Part of a small language model's weights.
Training: a variant of Muon for these matrices, 725M tokens.
Each number is 128 + 24 x the weight over its row's rms, rounded and kept within 0 to 255. Layers, rows and columns count from 0. The size above them is the row's rms in percent of the matrix's.

# layer 6 MLP gate, 768x384, rms 0.0856, rows 81-98, columns 256-383
size [ 95 106  99  97 101 106  99  98  94 102  99  95  97 102  95  92  98  97]
[[141 109 157 140 183  88 156 139 135 120 108 152 103 103 129 125 127 101 156 118 148 174 102 152 118 130 125 116 102 125 184 131 130 140 147 111 128 115 137 164 159 104  78 141 151 153 156 126  94 151 129 152 124 107 117 129 154 135 147 156 128 142 130 119 108 110 154 126 113 114 125 125 129 122 128 130 177 133 132 167 142 130 112  95 151 158  88 139 142 109 118 106 136 111 136  93 102 115  88 136 151 121 151 150 138 164 110 141 120 135 135 108 113 101 118 153  68 119 138 117 110  87 147 166 150 104 131 136]
 [ 86 147 118  98 174 111 152 102 134 162 116 126 121 145 155  63 110 177 118 158 156 111 135  95 111  89 171 155 151  71 131 116 153 106 119 101 107 166 129 141 124 124 105 153 121 117 117  96 129  87 143  95 134 124 112 120  99 132 112 151 119 125 187 142  95 130 100 120 128 139 162 107 115 107  98  83  99 135 113 127 153 125 138 154 116 117 150 135 170 140 118  91 141 141 135 154 127 143 145 158 130 141 132 107 131 104 159 137 118 130 112 100 133 154 100  90 157 123 101 157 110 122 139 175 108 122 126 128]
 [119 108 137 102 127 140  98 127 143 171 128 140 111 141 126  92 122 135 139 136  94 123 164 105 114 131 155 185 126 129 145  97 128 123 172 131 146 140 149 140 140 125 114  94 112 151 156 115 107 131 101  57  83  97  81 162 101 121 159  81  95 136 130 102 119 128 133 124 164 145 108 125  62 127 192 123  75 171  95 122 121 137 161 121 121 146  88 132 110  94 125 100  86 149 151 134 151 135 180 146 104  98 134 161 158 102 133  75  99 152 162 127 165 145 165 139 149 118 106 108 152 102 147 123 149 170 127 111]
 [137 145 117 125 166  99 145 111 112 108 112 192 126  72  99 124 146 158 145  96 117 137 105 146 128  76 116 161 126 139 121 123 140  84 126 134 147 118 123 139 152 120 120 102 135 148 134 110 154 122 123  48 107 129 100 147 134 106 130 102 114 101 125 134 123 124 142 132 132  94 116 157 109 125 130 164 110 160 152 129 141 108 136 139 126  79 120 114 118 135 116  85 142 131 104 132  95 162 153 173 134  92 131 115 128 114  99 152  65 158  88 126 107 103 124 141  99 123 124 128 107 112 154 151 116 142 111 144]
 [134 146 121 147  90 115 104 106 123 124 110 163 118 111 108 135 150 144 138 151  93 115 132 110 135 146  95 105 161 175 120 142  95 113 147 110 101 128 120 148 183 103 117 137 105 111 133 104 115 127 120  74 140 114 132 144 102 140 126 132 116 151 120 146 162  99 124 151 114  92 100 104  99 155 134 156 116  73 129 125 129 109 121 136 104 161 119  76 145  93 103 134 103 142 165 147 146 117 183 106 114 140 130  82  96 113 104 104 154  99 119 177 105 158 146 116 171 141 106 117 161 143 136 144 117  90 101 147]
 [109 130 107 132 136  97 114 110 135 111  84 139 124 122 169 182 157 146  92 114 157 154 130 122 122 140 112 133 139 147 151 135  91 102 133 133 137 132 137 127 124 136 154 147 143 146 134 124 140 121 137 119 124 128 141  98 147 118 110 109 163 156 101 121 136  94 148 115  96 126 147 135 105  71 101 159  87  96 128 153 124 120 146  96 103 132 107  94 153 121 146 112 158 103 159 129 136  84 101 155  79 136 135 150 110 140 155 145 105 162 142 102 130 113 116 125 107  97 111 130 111 133 144 163 145 144 109 168]
 [130 134 165 120 123 104 161  75 155 105 129 145 112 139 144 150 102 132 137 133 124 131 119 118  92 186 109 142 158 187 125 136 140 142 108 118 119 113  89 129 131 183 132 111 100 129 133 182 139 161  78 113 128 184 102 138 130 180  80 133 146 117 119 152 151 133 166 143 107 174 124 123 146 124 134 164 149 132 131 131 126 129 133 146 139 139 155 117 132 133  80 121 133 135 100 115  90 153 147 126 123 170 117  92 151  85  96 163 157 102 140 114 106  88 145 153  95 123 138 177 111 109 179 107 168  80 152 124]
 [132 157 135  84 116  62 132 142 154 194 110 128 114 144 143 118 107 104 147 142 100 144 119 104  95 129 170  64 127 132 108  83 126  99 133 128 121 111 111 113 122 125 106 138 139 144 129 112  95 109 123 112 124  92  99 149 139 163 121 121 108 158 154 157 120  73 121 103  97 138 103 182 136 164 127 147 142 118 144 134 158 119 124 134 148 136 173 108 135 124 143 131 133 135  88  89 107 155 124  88 122 117 117 127  58 150 144  98 104 178 140 123 111 149 168 152 155 146 107 114 130 104 134 124 111 124 130 161]
 [178 144 115 129  87 138 105 149 163 158 109 174  99 114 147 153 120 102 128 108 166  98 125 107 128 105  74 115 126 169 155 165 106 152 139 117 169 101 104 134 106 147 153 148 106 106 145 159 102 127 150  90 128 103  68 152 119 102 131 139  96 121 100 127 132  99 101 134  99 139 132 108 115 172 123 114  97 160 111 111 146 156 129 142 147 149 130 142 156  83 107 134 113 125 114 101  78 135 122 129 157 105 134 126 104 125 117 116 141 144 163 106 129 152 107 124 151 132 124 143  77 107 121  91 112 170 147 143]
 [ 92 114 131 121  99 138 141 138 199 127 136 117 112 129 108  97 112 161  74 132 123 137 161 115 113  99 150 139 142 109 147 155 150 144 170 108 111  73 100 145 159 109 133 189 121 176  84 134 120 167 182 154 145 140 117 103 115  98 124 124 171 131 108 128 152  74 111 131 144 142 162 159 129 123 117 141 137 159 114 120 135 144 142 173 145 173  87 137 134 106 136 130 113  96 116  96 135 144 115 123 110 113 113 165 157  92 154 109 140 118 167 103 125 117 122 133 168 102 122 160 129  94 161 130 127 133 102  92]
 [117 128 128 101 160 143  89 161 129 125 134  91 176 189 146 140 115 123 138 170 133 120 158 181 132 124 149 135 139 170 163 125 145 130 137 110 151 128 156 103 147 112 180 171  90 132 123 138 103 111 178  83 138 155 139  92 133 171 132 130 131 164 111 149 141 105 109 104 133 123 168 134 112 118 142 147 130 149 122 114 117 158 164 128 166 128 100 110 128  58  90 180 119 122 137 138 140  99  74 137 145 143 109 103 103  98  74 148 123 137 127 124 122 135 105  99 123 126 134  95  94 124  70 157 120 116  79 145]
 [120 128 112 112 112 102 108  83 158 123 154 110 121 150 145 128 151 132  78 130  92 143 165 158 138 124 103 126 125 132 155 151  50 143  99  72 119 105 100 148 170 113 127 128 165 123 174 115 103 111 156 123 131 164 171 130 157 109 143 119 138 104 152 181 129 143  91 114 141 155 139 103 152 136 117 108 168  82 144 162  70 132 112 100 106  96 130 109  92 128 153 119 126 153  75 147 124 130 137 150 110 135 162 118 118 116 134  98  88 102 154 115 122 148 136 127 112 151  97 114 148 121 121 124 104  94 124 142]
 [112 124 164 124 133 172 143  83  86  93 119 187 123 135 119 112 120 187 100 142  87 110 159 158 140 138 154 115 156 130  85 145 153 147 133 107 122 157 148 161  95  55 148 128 112 118 118 143 126 127 127 119 130 126  85 129 138 139 136 119 121 104  77 155 122 132 144 117 133 130 149 155 168  97  73  79 140 182  78 114 122  96 128 128 130 130 107 116 134 146 155  80 125 128 116 145 122 124 128 144  77 133 137 119 113 112 102  99 124 148  98 157  87  64 100 118 153 142 108 119 122 115 136 168 154 103 160 163]
 [101 104 175 132 172 141 119 120 124 136 146  78 106 116 131  98  96 155 147 140 128 137 139 127 139 158 126 122 121 161 124 137 113 157 108 115 126 136  97 151 167  81 134 118 130 122  97 141 143 159 158 112 153  68 118 148  97  76  91 126 131 126 146 155 138 163 134 137 172 122 117 141 137  92 150 136 140 129 147 119 143 134 107 111 160 144  88 128 154 128 123 128 164 153 114 119  56 154 154 138 105  97 116 128 105 112 145 119  80 101 114 124 129 142  94 133 110 154 138  84 158 156 108 134 158 138 100 136]
 [129 106 124 149 162  86  98 155 116 143 156  87 118 131 144 109 115 111 124 138 117 112  92 119 144 140 137  90 109  72  86 118 186 131 122 134 165 158 120 114 169 113 126 121 158  99 117 117 147 135 124 164 124 115 184 119 138 148 118 122 119 147 134 129 109 108 111 140 143 184 136 131 142 133 179 114 130 141 147 168 131 115 140 151 130 136 132 134 113 117  98 156 123 112 125  88 121 113 151 118 122 151 144 107  81 149 132 131 132 146 130 127 137 119  55 116 145 114 128 136 188 148 144 150 138 154 143 139]
 [113 107  98 168 108 148  93 125 123 119 142 135 118 108  83 140 132 137 145 111  98 145 133 156 133 134 134 122  92 110 164 105  76 102 138 125  93 163 126 101 135 143 128 160 126 157 127 101 105 121 124 148 138 151 171 154 151 148 113 146 174 151 127 156 146 145 144  84 150 130 155 115 130 132  93 157 186 104 102 187 122 137 145 167 138 122 146 135 155 155 133 141 140 128 102 134 103  89 100 178 120 100 155 104 176 118 135 146 122 129 130 131 166 110  77 124 139  89 150 132 125  98 130 121 110 128 119 104]
 [107 167 147  90 120 127  87  71 158 166  63 141 112 161  84 140 152  82 129  88 103 144  97 124 132  79 135 138 121  97 119 144 129 135  94 123 162 151 128 145 176 128 126 162 144 169 127 154 143 126 141 124 116  93 122 122 111 119 104 125 127 113 109 164 113 107 160 144 143 117 114 139 146 109 109  94 149 163  81 119  95 105 122 118 134 158 144 119 108 123 153 158 112 147 107 139 118 151 143 125 133 166 131 114 140 149 144  96  94 126 154 155 113 130 116 130 158 176 143 116 166 112  97 129  86 152 146 130]
 [183 125 147 107 126 121 126 155  94 125 159 172  87 113 109 128 139 108 161 124 123 129 149  85 121 177 105 139  93 159 117 146 119 187 126 105 151 119 109 116 110 147 106 121 143 120 136 142 107 151 154 133 133 156 129 120 131 156 153 114 178 100 156 156 159 155 117  69 132 127 134 159 154 141 104  86 135 134 164 143 138 153  99 160 147 123 173 102  89 127 145 120 140 134 147  94 113 101 118 138  69 138  98  76 148 121  94 168 153 140 113 147  90 123 127  84 126 146 124  92  87 158 116 161  98 115 144 146]]
# layer 6 MLP up, 768x384, rms 0.0875, rows 81-98, columns 256-383
size [ 97 101 100  93 101 100 100  97  97 101  94 100  98 108  99  94 108  96]
[[124 171 151 107 113 159 142  86  97 139 123 142 146 157 161 123 131 148 128 123 117 110 104 168 137  97 155 154 172 105 139 138 126  94 106 152 163 150 146  97  64 148 106 124  82 134 109 107 102 127 129 106 118 108 114 131  96 132 128 140 134 119 120 115 115 174 160 131 115 153 131 174 147 101 127 150 153 120 130 125 132 170 106 163 114 102 124 122 154 154 130 109  84 122 121 100 151 116 145 132 133 153 103 114 143 127  66 140 162 125 136 125 114 121 165 142 134 137 141  75 161 116 141 113 106 102 116  99]
 [146 124 111 157 177 147 127 171 136 112 100 111 152 114 184 150 157 125 124 132 148 106  92 110  74 166 117 188 144 161 108 143 113  79 110 131 116 138 119 135 114 129 121  95 151 142 129 144  86  57 133  92 110 141 120 132 155 164 147 153 101 124 156 148 135 104 127 128 127 170 112 170 131 144 116 127 158 127 131 142 151 146 114 133 140 116 124 119 137 147  98 130 156 166  96 119 117 165 104 108 152 100  89 138 126 158 155 125 115  83 100 144  91 149 170  89 119 133 156  94 150 100 171 123 146 131 138 181]
 [122 140 104 130 168 144  84 148 181 131 139 166 120  97 172 101 141 118 140 125 123 102 133  89 116 132 137 120 159 132 128 167 192 106 152 151 127 156 169 107 128 105 137 157 128 129 128  81 119 130 128 174 184 158 144 134 161 206 133 127  96 110 114 123 155 161 168 168 145 154 101 132 120 157 141 127 137 122 148 114 129 122 149 112 166 166  97 114 109 175 131 133 119 110 124 117 141 114 150 135 129 151 133 130 127 143 151 102 136 139 143 106 144 132 138 127 139 104 142 153 156  69 153 140 156 166 174 123]
 [130  83 134 106 127 147 110  87 113 125 125 142 131  87 141 132 115 102 102 121 119 119 126 124 129 153 123 103 131 116 131 109  95 137  96 114 133 107 157 137  88 157 113 147 156  96 127 139 115 157 148  92 149 131 134 118 118 110 111 123 118 193 143 158 125 139 153 160 152 121 159 130 152 181 104  84 115 129 145 109 117 109 120 160 128 131 135 107 170 113 137 106 163 126 163 121 145 151 168 157 133 106 151 156 178 127 151 153 109 107 152 144 134  99 113  70 149 112 120 136  84 125 131 154 134 149 126  86]
 [124 137 129 144 160 124 137  89  97 172 103 105 128 169 147 189 126 106 148 142 114 111 196 153 105 101  75 163 136 103 158 129 100 129 116 117 132 107 144  81 145 115  85 146 113 159 108 123 102  94  97 126 108 112 125 110 146 128  95 100 100 150 154 112  95 128 177 115  97 139 149 126 143 127 148 109 151 132 149 163 101 121 145 162 144 130 153 168 135 104 103 137 158 130 108 137 162 155 114 146 160  95  98 145 175 142 126 117 157 145 149 159 135 134 127 125 105 141 164 133 157 131 131 146 132 139 102 118]
 [138 167 142 136 138 125 113 116  95 139 154 153 139  75 172 180 125 156 131 128  75  99 170 108 160 165 101 120 127 154 115 143 138 143  80 126 116 157 144 136 114  91 153 134 162 173 121 155 128 103 142 128 125 179 105 173 129 122 107 111 104 132 102 184 155 101 111 175 121 121 150  99 149 121 103 119 107 102 148 135 101 113 123 162 119 156 136 118 132 193 168 121 112 147 155 156 113 103 135 131 119 180 138 121 141 136 139 128  96 123  92 136  89 113 144 107 141 135 126 120 177 158 170 118 126 147 132 146]
 [113 133 119 142 137 110 111 135 144 141 139 113 102 171 147 108 153 131 132 130 146 113 114 112 121 131 104 180 132 116 149  92 143 136 148 116 116 121 103 147 133 112 143 135 119 135 120 121  82 134  94 127 131 128  73 150 161  81 119 147 157 161 109 136 116 168 131 158 140 124 101 154 135 148 139 133 146 122 123 129 114 137 157 116  99 138  82 125 107 113 148 137 124 117 130 139 152 145 119  80 181 128 128 149 131  81  65 118 138 125 142 158 153 108  70 170 108 129 135 106  90  94 159 171 123 114 106 143]
 [141  96  82 172 130  78 116 143 108 127  93 124 127 115  95 117 171 129 139 107 162 147 171 125 144 156 144 105 148 119 117 164 158 193 139 140 147 150 137 130 174 166 121 128 141 116 140 155  97 112 139 102 123 139 144 142 127 136 114 111 118 139 149 130 108 114 111 105  92 115 126 144  84 124 146 137 155 127 124 109  88 144 115 130 180 146  87 128 156 112 109 114  89 165 100 152  87 119 135 150 136 114  86  93 113  93 134 153 133  98 161 148 118 131 113 141 116  91 131 137 136 110 150 150  94 115 138 125]
 [152 148 116 142 151  79  89 113 115 139 109 136 103 109 132 153  62 149 102 139 110 148 151 167 163  84 174 170  98  77 119 113 123 142 125 163 145 155 134 123 115 138 124 135 116 100 140 136 128  97 161 108 153 169 111 150 179 119 105 146 141 143  91  68  81 150 130 152 136 153  69 102 103  83 103 147 142 123 142 136 170 127 125 156 137 136 103  99 166 114 145 136 114 106 127 116 129 142 127 105 127 111 149 102 103 134 113 142 138 132 116 105 133 153 119 133 129 124 125 110 206 134 115 147 128 120  77 140]
 [121 129 107 130 127 109 136 164 100 155 192 132 154 131 145  92 132 149 144 116 128 150 138 107 152 108 131  96 145 150 113 123 139 114 156 126 129 116 123 183 101 148 105 129 122 146 148 117 102 135 149 147 151  93 156 122  90  97 124 145 106 161 146 136  90 125 128 128  89 143 116  72 164 103 144 127 120 150 102 155 138 126 130 156 134 132 115 165 158  65 112 144 134 116 121 113 149 119 169 102 105 154 149 138  93  65 104 102 111 189 122 125 142 157 115  89 147  83  94 126 139 100 132 139 100 152 118  83]
 [126 158 158 145 120 148 107 111 153 109 116 187 157 143 126 153 120 105  80 105 110 144 121 135 168 126 108 139 122 102 151  97 165 135 120 119 126 145 145 143 116 124  89 142 152 148 135 145 152 128 126 113 146 126 106 105  81 136  99 127  82 127 149 102 109 145 106 134 125 128  98 136 160 139 123 150 114 126 151 155  73 139  87 138 111 109 159 205 122 130 168 139 121 133 126 114 116 109 132 107 154 133 198 120 153 155 167 168 106  74 117 121 127  99 151 107 165 118 148 133 140 141 108 135 136 152 167 156]
 [103 164 138 147 155 114 151  94 119  81 111 130 129  91 143 107 100  91  97 113 149  89 125 173 123 161 100 165 125 160 143 104 117 108 174 103 114 133 143 166 138 126 120 157 153 137 118 118 130 106 117 141 140  89 140 128 112 128 151 110  45 151 130 115 180  96  93 114 147  80 154 113 185 103 137 136 168 149 135 126 138 151 160 102  98 108 161 108 137  97 144  66 149 132 153 122 132 111 129 149  99 122 139 144 122 117 164 149 111 132 142 145 161 145 107 123 110 140 126 147 167 121 103 155 100 115 128 186]
 [161 136 123 126 126 104 187 112 173  90  82 125 133 111 123 130  69 121 129 161 155 108 126 123 165 122 138  87 132 157 104 157 104 138  83  98 144 134 165 125 117 146 145 102 142 152 144 134 119 120 115 149 158 119 128  92 168 159  72 140 123 130 128 117 112 162  86 181 131 129 150 115 121 134  95 123 101 136 127 129 100 144 142  94 109 176 136  96 140 138 182 154 115 136 148 142 134 162 147 138 131 143 107 157 181 153  99 137 177 108 149 137  98 138 148 113 144 111 109 107 118 124 147 120 135 134 131 129]
 [152 144  96 129 158  91 176 155 137 150 105 161  95 130 121 170 119 146 116 173 102 143 145 145 156 120 176  98 108 123 124 115 149 131 142 191 111 101 168 135 132 149 120 107  80 107 142  98 148 170 143 139 137 114 100 169 133 128 169  70  88 131 142 130 151 116  87 116 121 131  98 100 179 172 121 156 145 149 136 113 130 101 121 116 121  83 140 137 116  96  86 111 158 106 131 165 112 145 125 145 128 156 104 119 137 143 128 129 140 142 116 136 102 142 112 118 141 151 107 149 103 172 145 133 143 129 119 123]
 [112 106 155 133 130 173 165 141  98 124  56 113 151 159 171  72 141  96 106 135 137 127 142 126 152 121 129 159  46 137 165 135 158 113 117 126 153 115  96 142 163 100 131 162 125 131 159  97 106 118 158 117 134  88 133 103 133 162 111 116 140 113 112 126 160 154 150  67 146 133 118 141 117 182 152 115 129 121 103 127  88 137 106 112 154 159 122 108 147 104 133 104 104 119 128 100  96  70 123 116  94  89 139 214 131  98 107 109  90 157 108 148 128 138 129  98 122 116 133 161 131 149  71 132 105 153 126 169]
 [184 136 104 107 119 119 125 146 145 115 126 106 134 116 134 123 139 172 109 123 138  97 101 172 149  91 141 105 110 157 129 115 138 129 137 150 162 125 147 116  71 114 151 118 125 110 140 117 180 149 174 174 132 126 145 159 123 126 128 100 116 104 128 166 112 130 111 157 169 110 104  95 118 134 110 154 132 126 149 143 165 162 130 131 148 145 149 151 136 130 135  81 121 141 118 131 112 116  79 128 137 154 143 133  93  88 108 116 102 117 148 126 124 107 103 127 134 144 122 111  58  81 103 155 139  99 131 135]
 [117 118 154 102  82 116 120 101 129 121 128 156 142 153 151 144 134 175 129 153 136 140 113 156 144 150 127 152 139 112 108 101 137 161 139 106 118 133 132 126 154 160 143 151 143 154 175 128 124 129 115 105 122  97 104 107 147 119 145 102 127 131 104 100 139 137  98 112 154 127 130 143 139 124 132 131  97 160 116 160  70 148 117 150 165  95 141 130 115 135 149 111 106 147 130 122 117  72 115  80 130 156 113  97 111 152  95 174  98 116  94 115 143 159 121 123 135 112 111 126 114 122 120 130 145 144 159 128]
 [149 116 140 131 109  98 153 115  48 123  58 141 130 149 129 129  69 116 152 122 129 107 138 122 134 115 148 108 102 152  89 130 144 143 134  92 160 176 123 164 122 111 166 112 170  97  98 152 137 128 137 181 134 145  97 136 143 104 120 107 115 123 128 136 131 169 131 119 136 116 128 146  99 166 103 120 122 138 183 100 113 133 156  91 114 111 149 145 128 172 150 157 109 134 134 115 126 143 179 157 172 176 174 114 145 113 122 117 100 169  91 123  98 107 143 156 111 160 152 116 146 117 142 114 121 106 125 106]]
# layer 6 MLP down (transposed), 768x384, rms 0.0554, rows 81-98, columns 256-383
size [ 98 100 101  97 101 101 101  97  97  94  98  98 100 108  97  98 109  99]
[[113 112  86 126 134 129 163  78  97 120 111 156 121 137 110  86 130 118 151 140 115 129 163 118 175 124  96 122 153 136 126 135 113 112 114 115 138 169 110 140 149 133 158 158 126 123 137 121 142 126 145 136 118 109  90  94 128 107 122 147 150 122 147 109 145 155 142 136 142  99 139 116 105 127 133 141 134 165 145 132 101 111 172 121 142 161  85 149 130 110 143 135 164 164 143 108 145 132 124 145 148 136 108 155 163 160 155 119 109 159 131 112 124 190 103 113 144 100 156 110  68 141 120 171 132 136 150 175]
 [126  91 156 128 163  99 128 154 140  85 129  92 102 143 108 113  97 139 143 151 142 166 163 123 120 112 137  71  94 126 119 120 117 171 145 135  89  79 139 134 138 124 136 148 105 118 115 140 126 160 135 124 106 109 140 138 125 100 180 170  78 116 134 137 100 218  99 142 111 110 164 161 105 103 133 131 115 115 112 135 135 137 130 140 116 195 131 119 116  99  93 124 127 121 108 127 101  99 114 151 102 164 130  85 110 122 123 129 119 147 132  99 126  99 170 162 124  96 139 120 115 110 149 108 135 126 125 160]
 [114 158 132 131 136 146 136 135 129 127 109 129 155 135  91 115 125  94 104 127 157 153 112 123 162 113 168 105 110 177 117  86 132 165 160 111 149 113 146 168 161 122 113 156 124 156  94 138 109 138 123 131 164 127 126 177 156 127 127 106 139  82 115 127 154 125 120 118 142 146 102 113 133  99 150 134 132 144 126  91 151 141 121  78 144  97 136  84 137 160 130 138 147 130 108  85 178 156 100 139 134 128 146 110 122 126 132  95 121 159 160 131  79 130 116 167 109 105 102  87 163 132 112 110 129 155 119 111]
 [184 162 124 108 109 134 109  86 116  79 109 149 157  58 117 106 107 124 105 167 155 110 111 132 128 139 110 150 140 177 120 141  88 132 141 126 100 131 145 103 107  64 141  96 111 129 126 171 144 147 134 123 116 135 107 126 125 107 159 136 135 128 110  89 151  80 148 143 142 129 105 101 111 109 138 104 141 118  87  90 171 106 122 177  96 104  67 129 156 110 136 130 154 137 160 118 117 106 101 133 122 108 120 143 140 124 149 144 117 132 145 117 114 142 156 136 124 148 120 127 131 122 136 147  90 104  98  94]
 [121 131 124 106 109 184 116  99 115 145 102  98 163  98 104 160 110 148 171  94 156  99 143 149 116 156 148 121 183 107 152 101 123 135 141 148 111 105  92  98 126 140 137 142 111 122 140 102 128 144 114 151 105  99 132 112 134 107 121  81 139 106 132 111 139 176  58 143 143  98 127 109 133 137 131 125 137 144 130 135 144 127 155 145 142 121  95 131 135 144 113 150 136 120 132 143 106 159  79 101 121 170 110 107 131 156 125 153 183  90 166 113 150 122 155  92 121 135 195 113 137 145 102 131 139 143 144 100]
 [173 131 136 137  97  99 118 161 126 125 144 165  96 151 112 143 171 150 135 150 124 129 128 117 103 126 114 116 135  82 107 119 113 156 122 122 118  95  71 151 124  88 139 137 171 114 131  99 115 119 145 136 138 125  83  93 163  66  91  92 151  54 133 139 126 105 149  88 123 129 115 154 125 150 109 125  52 159 162 125 147 103 112 146 125 134 141 114 129 114 124 159 133 100 125 123 136 133 145 111 142 139 109 130 167 142 152  94  82 126 100 123 108 136 134 129 147 168 115 140 144 115 131  84 136 146 122 132]
 [ 86 138 160 109  96 104 147 117 124 106  99 141 132  94  80 120 147 115 128 124 157 152 150  92 105 142 161 144 150  96 173 119 144 131 125  90 144 103 161 171 112 106 133 131 126 107 111 109 165 157 154 127 150 134 111 121 151 139 112 146  89 146 114 158 140 113 164 145 161 118 153 151 157 135  97 169 107 139 146 122 111 149 131 127 184 129 172 166 163 136 117 135 135 125 116 113 125 175 136 100 118 103 105 144 136 112  85 144 139 124 129 137 159 112 113 163  96 115  85  57 103 125 155 156 109 176 131 161]
 [121 118 118 109  89 133  98 104 107 140  96 159 111 128 150 121 149 137 116 139 110 182 152 105 150 113 108 115 135 144 124 124 148 130 133 125 136  85 107 168 163 108 181 126 108 120 115 144 143 104 110 140  94 111 131 104 111 135  77 142 161 130  99 101 122 138 121 142 147 135 115 184 130 102  96 147 105 140 178 169  81 134 180 130 120 123 123 123 123 104 159 169 123 139 121 128 118 112 134 126 171 131  79 138 154 112 148 166 141  95 113 154 139  95 121 106 110  81  84 124 120 131  94 117 158 138 131 126]
 [ 86  83 154 132 130 119 108 152 157 133 127 128  75 138 117  85 124  85 110 115 141 134 120  97 117 115 139 115 125 126 196 108 140 120 131 144 163 101 172 130 132 170 162 113 151 158 143 106 108 130 156 172 157 130 122 110 122 131 105 115 117 132 116 123 131 118 129 153 104 137 151  77 157 116 146 129 117 160 141 161 141 122 144 127 169 133 108 111 118 134 118 162 120 128 142 130 124 149 119 114 138 126 180 117 113 116  98 137 117  87 147 121 104 154 100 123 183 156 127 118 140 126 139 130  91 112 114 115]
 [121 136 173 113 138 115 124 128 141 110 140 148 134 138 110 142 122 129 161 131 174 126 176  98 141 100 116 131 121 161  94 140 152 128 130 138 104 105 127 107 136 144  63 115 113 111 113  98 129 123 158 103 135 142 164 146 131  99 157 144 116 151 113 142 168 120 165 137 126 134  91 139 112 150 115  85 136 129 125 105 105 148 119 160 176 154 129 118 138 136 105 132 126 107 126  98 170 167 138  96 115 118 104  97 138 150 174 103 138 125 147 141 161 100 151 140 131  97 156 143 101 139 152 117 128  83 117  82]
 [143 111 130  95 113 101 144 152 128  75  77 117 103 108 118 132 103 147 139 145 138 132  99 131 145 143 161 132 129 125 141 168 112  76 134 130 153 117  95 125 173 140 110 144  96 125 139 142 149 131 108 172 182 164 138 141 136 108 168 126 153 140 108 113 114 124 125 138 121 153 145 168  92 127 128 131 111 135 101 107 122 124 168 112 144 144  99  99 159 142 138 164 148 128 132 109 112 126 160 145  89 135 131 152 145 120 166 100 137  97 103  92  70 168 161 127 115 128 104 133 123  86 120 146 187 139 106 127]
 [123 131 121 112  89 129  84 137 169 114 152 101  99 104 136 127 111 127 132 104  77 155 168 131 133 148 124 142 127 126  97 139 112 136 157  98 112 134 152 130 120 161 146 107 119 103 140 128 155 108  77 136 141 133 134 123 161  71 123 114 146 102 143 138 168 117 160 162 108 121 144 122 145 103 126 139 157 135 122 163 136 129 164 124 166 151 155 113 106 153 142 115 130 124 156  93  96 116 137 168 136 114 135 128 145  63 159 116  99  82 110 164 133 117 105 143 131 143 161 117 157  86 177 136 122 121 142 141]
 [127 145 138 151 139 113 145 137 105 144 121 136 107  80 149 153 138 106 105 139 139 122 162 114 129 186 114 162 138  96 133 110 140 143 114 140 180 149 113 181 125 149  93 158  71 136 175  90 124 119 122 148 161 101 132 137 163 126 134 112 151 112 142 135  86 124 107 112 127 132 130 151 162 159 159 107 113 132 129 129 161 164 131 106 172  97 130  78 123 154 130 131 141 102 135 125  92 136 101 142 115 110 103  98 176 136  89 140 104 133 141 127 106 132 150 103 121 119 141 146 162 135 151 119 147 131 101 119]
 [105 142  87  85 130 146 110 133 127 157 106 139 103 158 132 183 142 130 125 154 125 172 182 138 116 130 153  92 162 124  71 102 170 120 149  96 118 132 126 135 131 169 150  95  62 137 100 174  97 122 125 141 129 123 106 148 140 161  95 125 127 155 105 104 147 131 130  77 130  99 156  44 147 178 115 167 134 135  85 111 145 121 120 104 137 136  94 114 136 107 105  87 125 119 148 116 153 127 128 125 138 170 112 108 145 123  99 134 136  97 133 121 120 157 120 100 112 134  96 165 112 163 167 164 130 141 136 130]
 [ 89  85 133 125 152 118  85 122 108 105 123 103 123 179 130 132 159  79  88 118 128 130 139 123 144 139 119 171 108  98 165 159 144 137  97 130 147 110 113  90  97 145 128 173 122 108 125 138 175  88 155 146 115 138 123 151 108 131 132 138 134  95 162 128 123 142 135  82 144 101 128 173 115 124 106 124 156 101  90 108  96 107 131 121 102 152 156 138 142 154 119 131 118 138 113 160 138 125 156 122 158 140  96 167 138 156  94 154 111 105 131 137 156 143  77 139 132 161 116 120 130 113 108 153 154 161 119 135]
 [122  78 127 138 116 163 113 101 136 146 111 111 148 132 170 138 131 158 155 109 163 176  74 139 140 114 103 127 100 162 116 170  88 163 170 124 156 115 166 148 115 109 147 116  63 112 134 136  96 112 191 126  98 102 184 106 128 118 157 134 130 155 103 157 104 109 137 193 101 101 122 110 141 143 127 107 125  71 126 148 153  87 145 149 115 127 161 139 125 133 142 123 131 132 147  94  67 134  95 162 150 114 115 115 135 112 141 131 155 145 147 144 155 106 127 139 117 137 179 116 109 105 119 124 103 130 134 139]
 [158 149 139 115 134 115 119 121 118 113 164 152  95 119 160 124 135 107 116 142 122 103 109  95  79 153 158 138 109 144 123 112 124 135 118 106 145 139 154 109 132 113 113 107 136 102 121 132 164 171 105 144 126 150 124 121  97 120 156 133 119  98 115  88 138 147 113 147 143 114 144 119 168 122 107  87 107  95 103 141 111 150 117 122 130 165  92 117 128 153 167 148 151 131 138 126 107  98 132 106  87 171 103 140 144 106  85 107 118  99 171  92 149 136 109 106 176 113 133  93 131 143 182 160 139 128 120  90]
 [145 115 102  95 150 144 120 101 136 157 114 121 143 112 107  98 123 157 171 118  57 155 120 127 151 168 175 133 104 172 123 121 133 155 107 118 167 128 107  69  90 147  95 104 140 151 129 125 160 125 177 144 135 164 119 134 170 122 111 112 153 126 147 164 133 160 122 129 114 136 101 133 120 122 121  82 166 142 126 135 168 156 111 107 115 122 149 149  75  92 142 123 145 113 164 113  64 110 125 112 160  61 183 142 153  97 119 134 144 153 121 152  65 104 122 147 113 140  94 107  97 168 153 105 103  92 104 161]]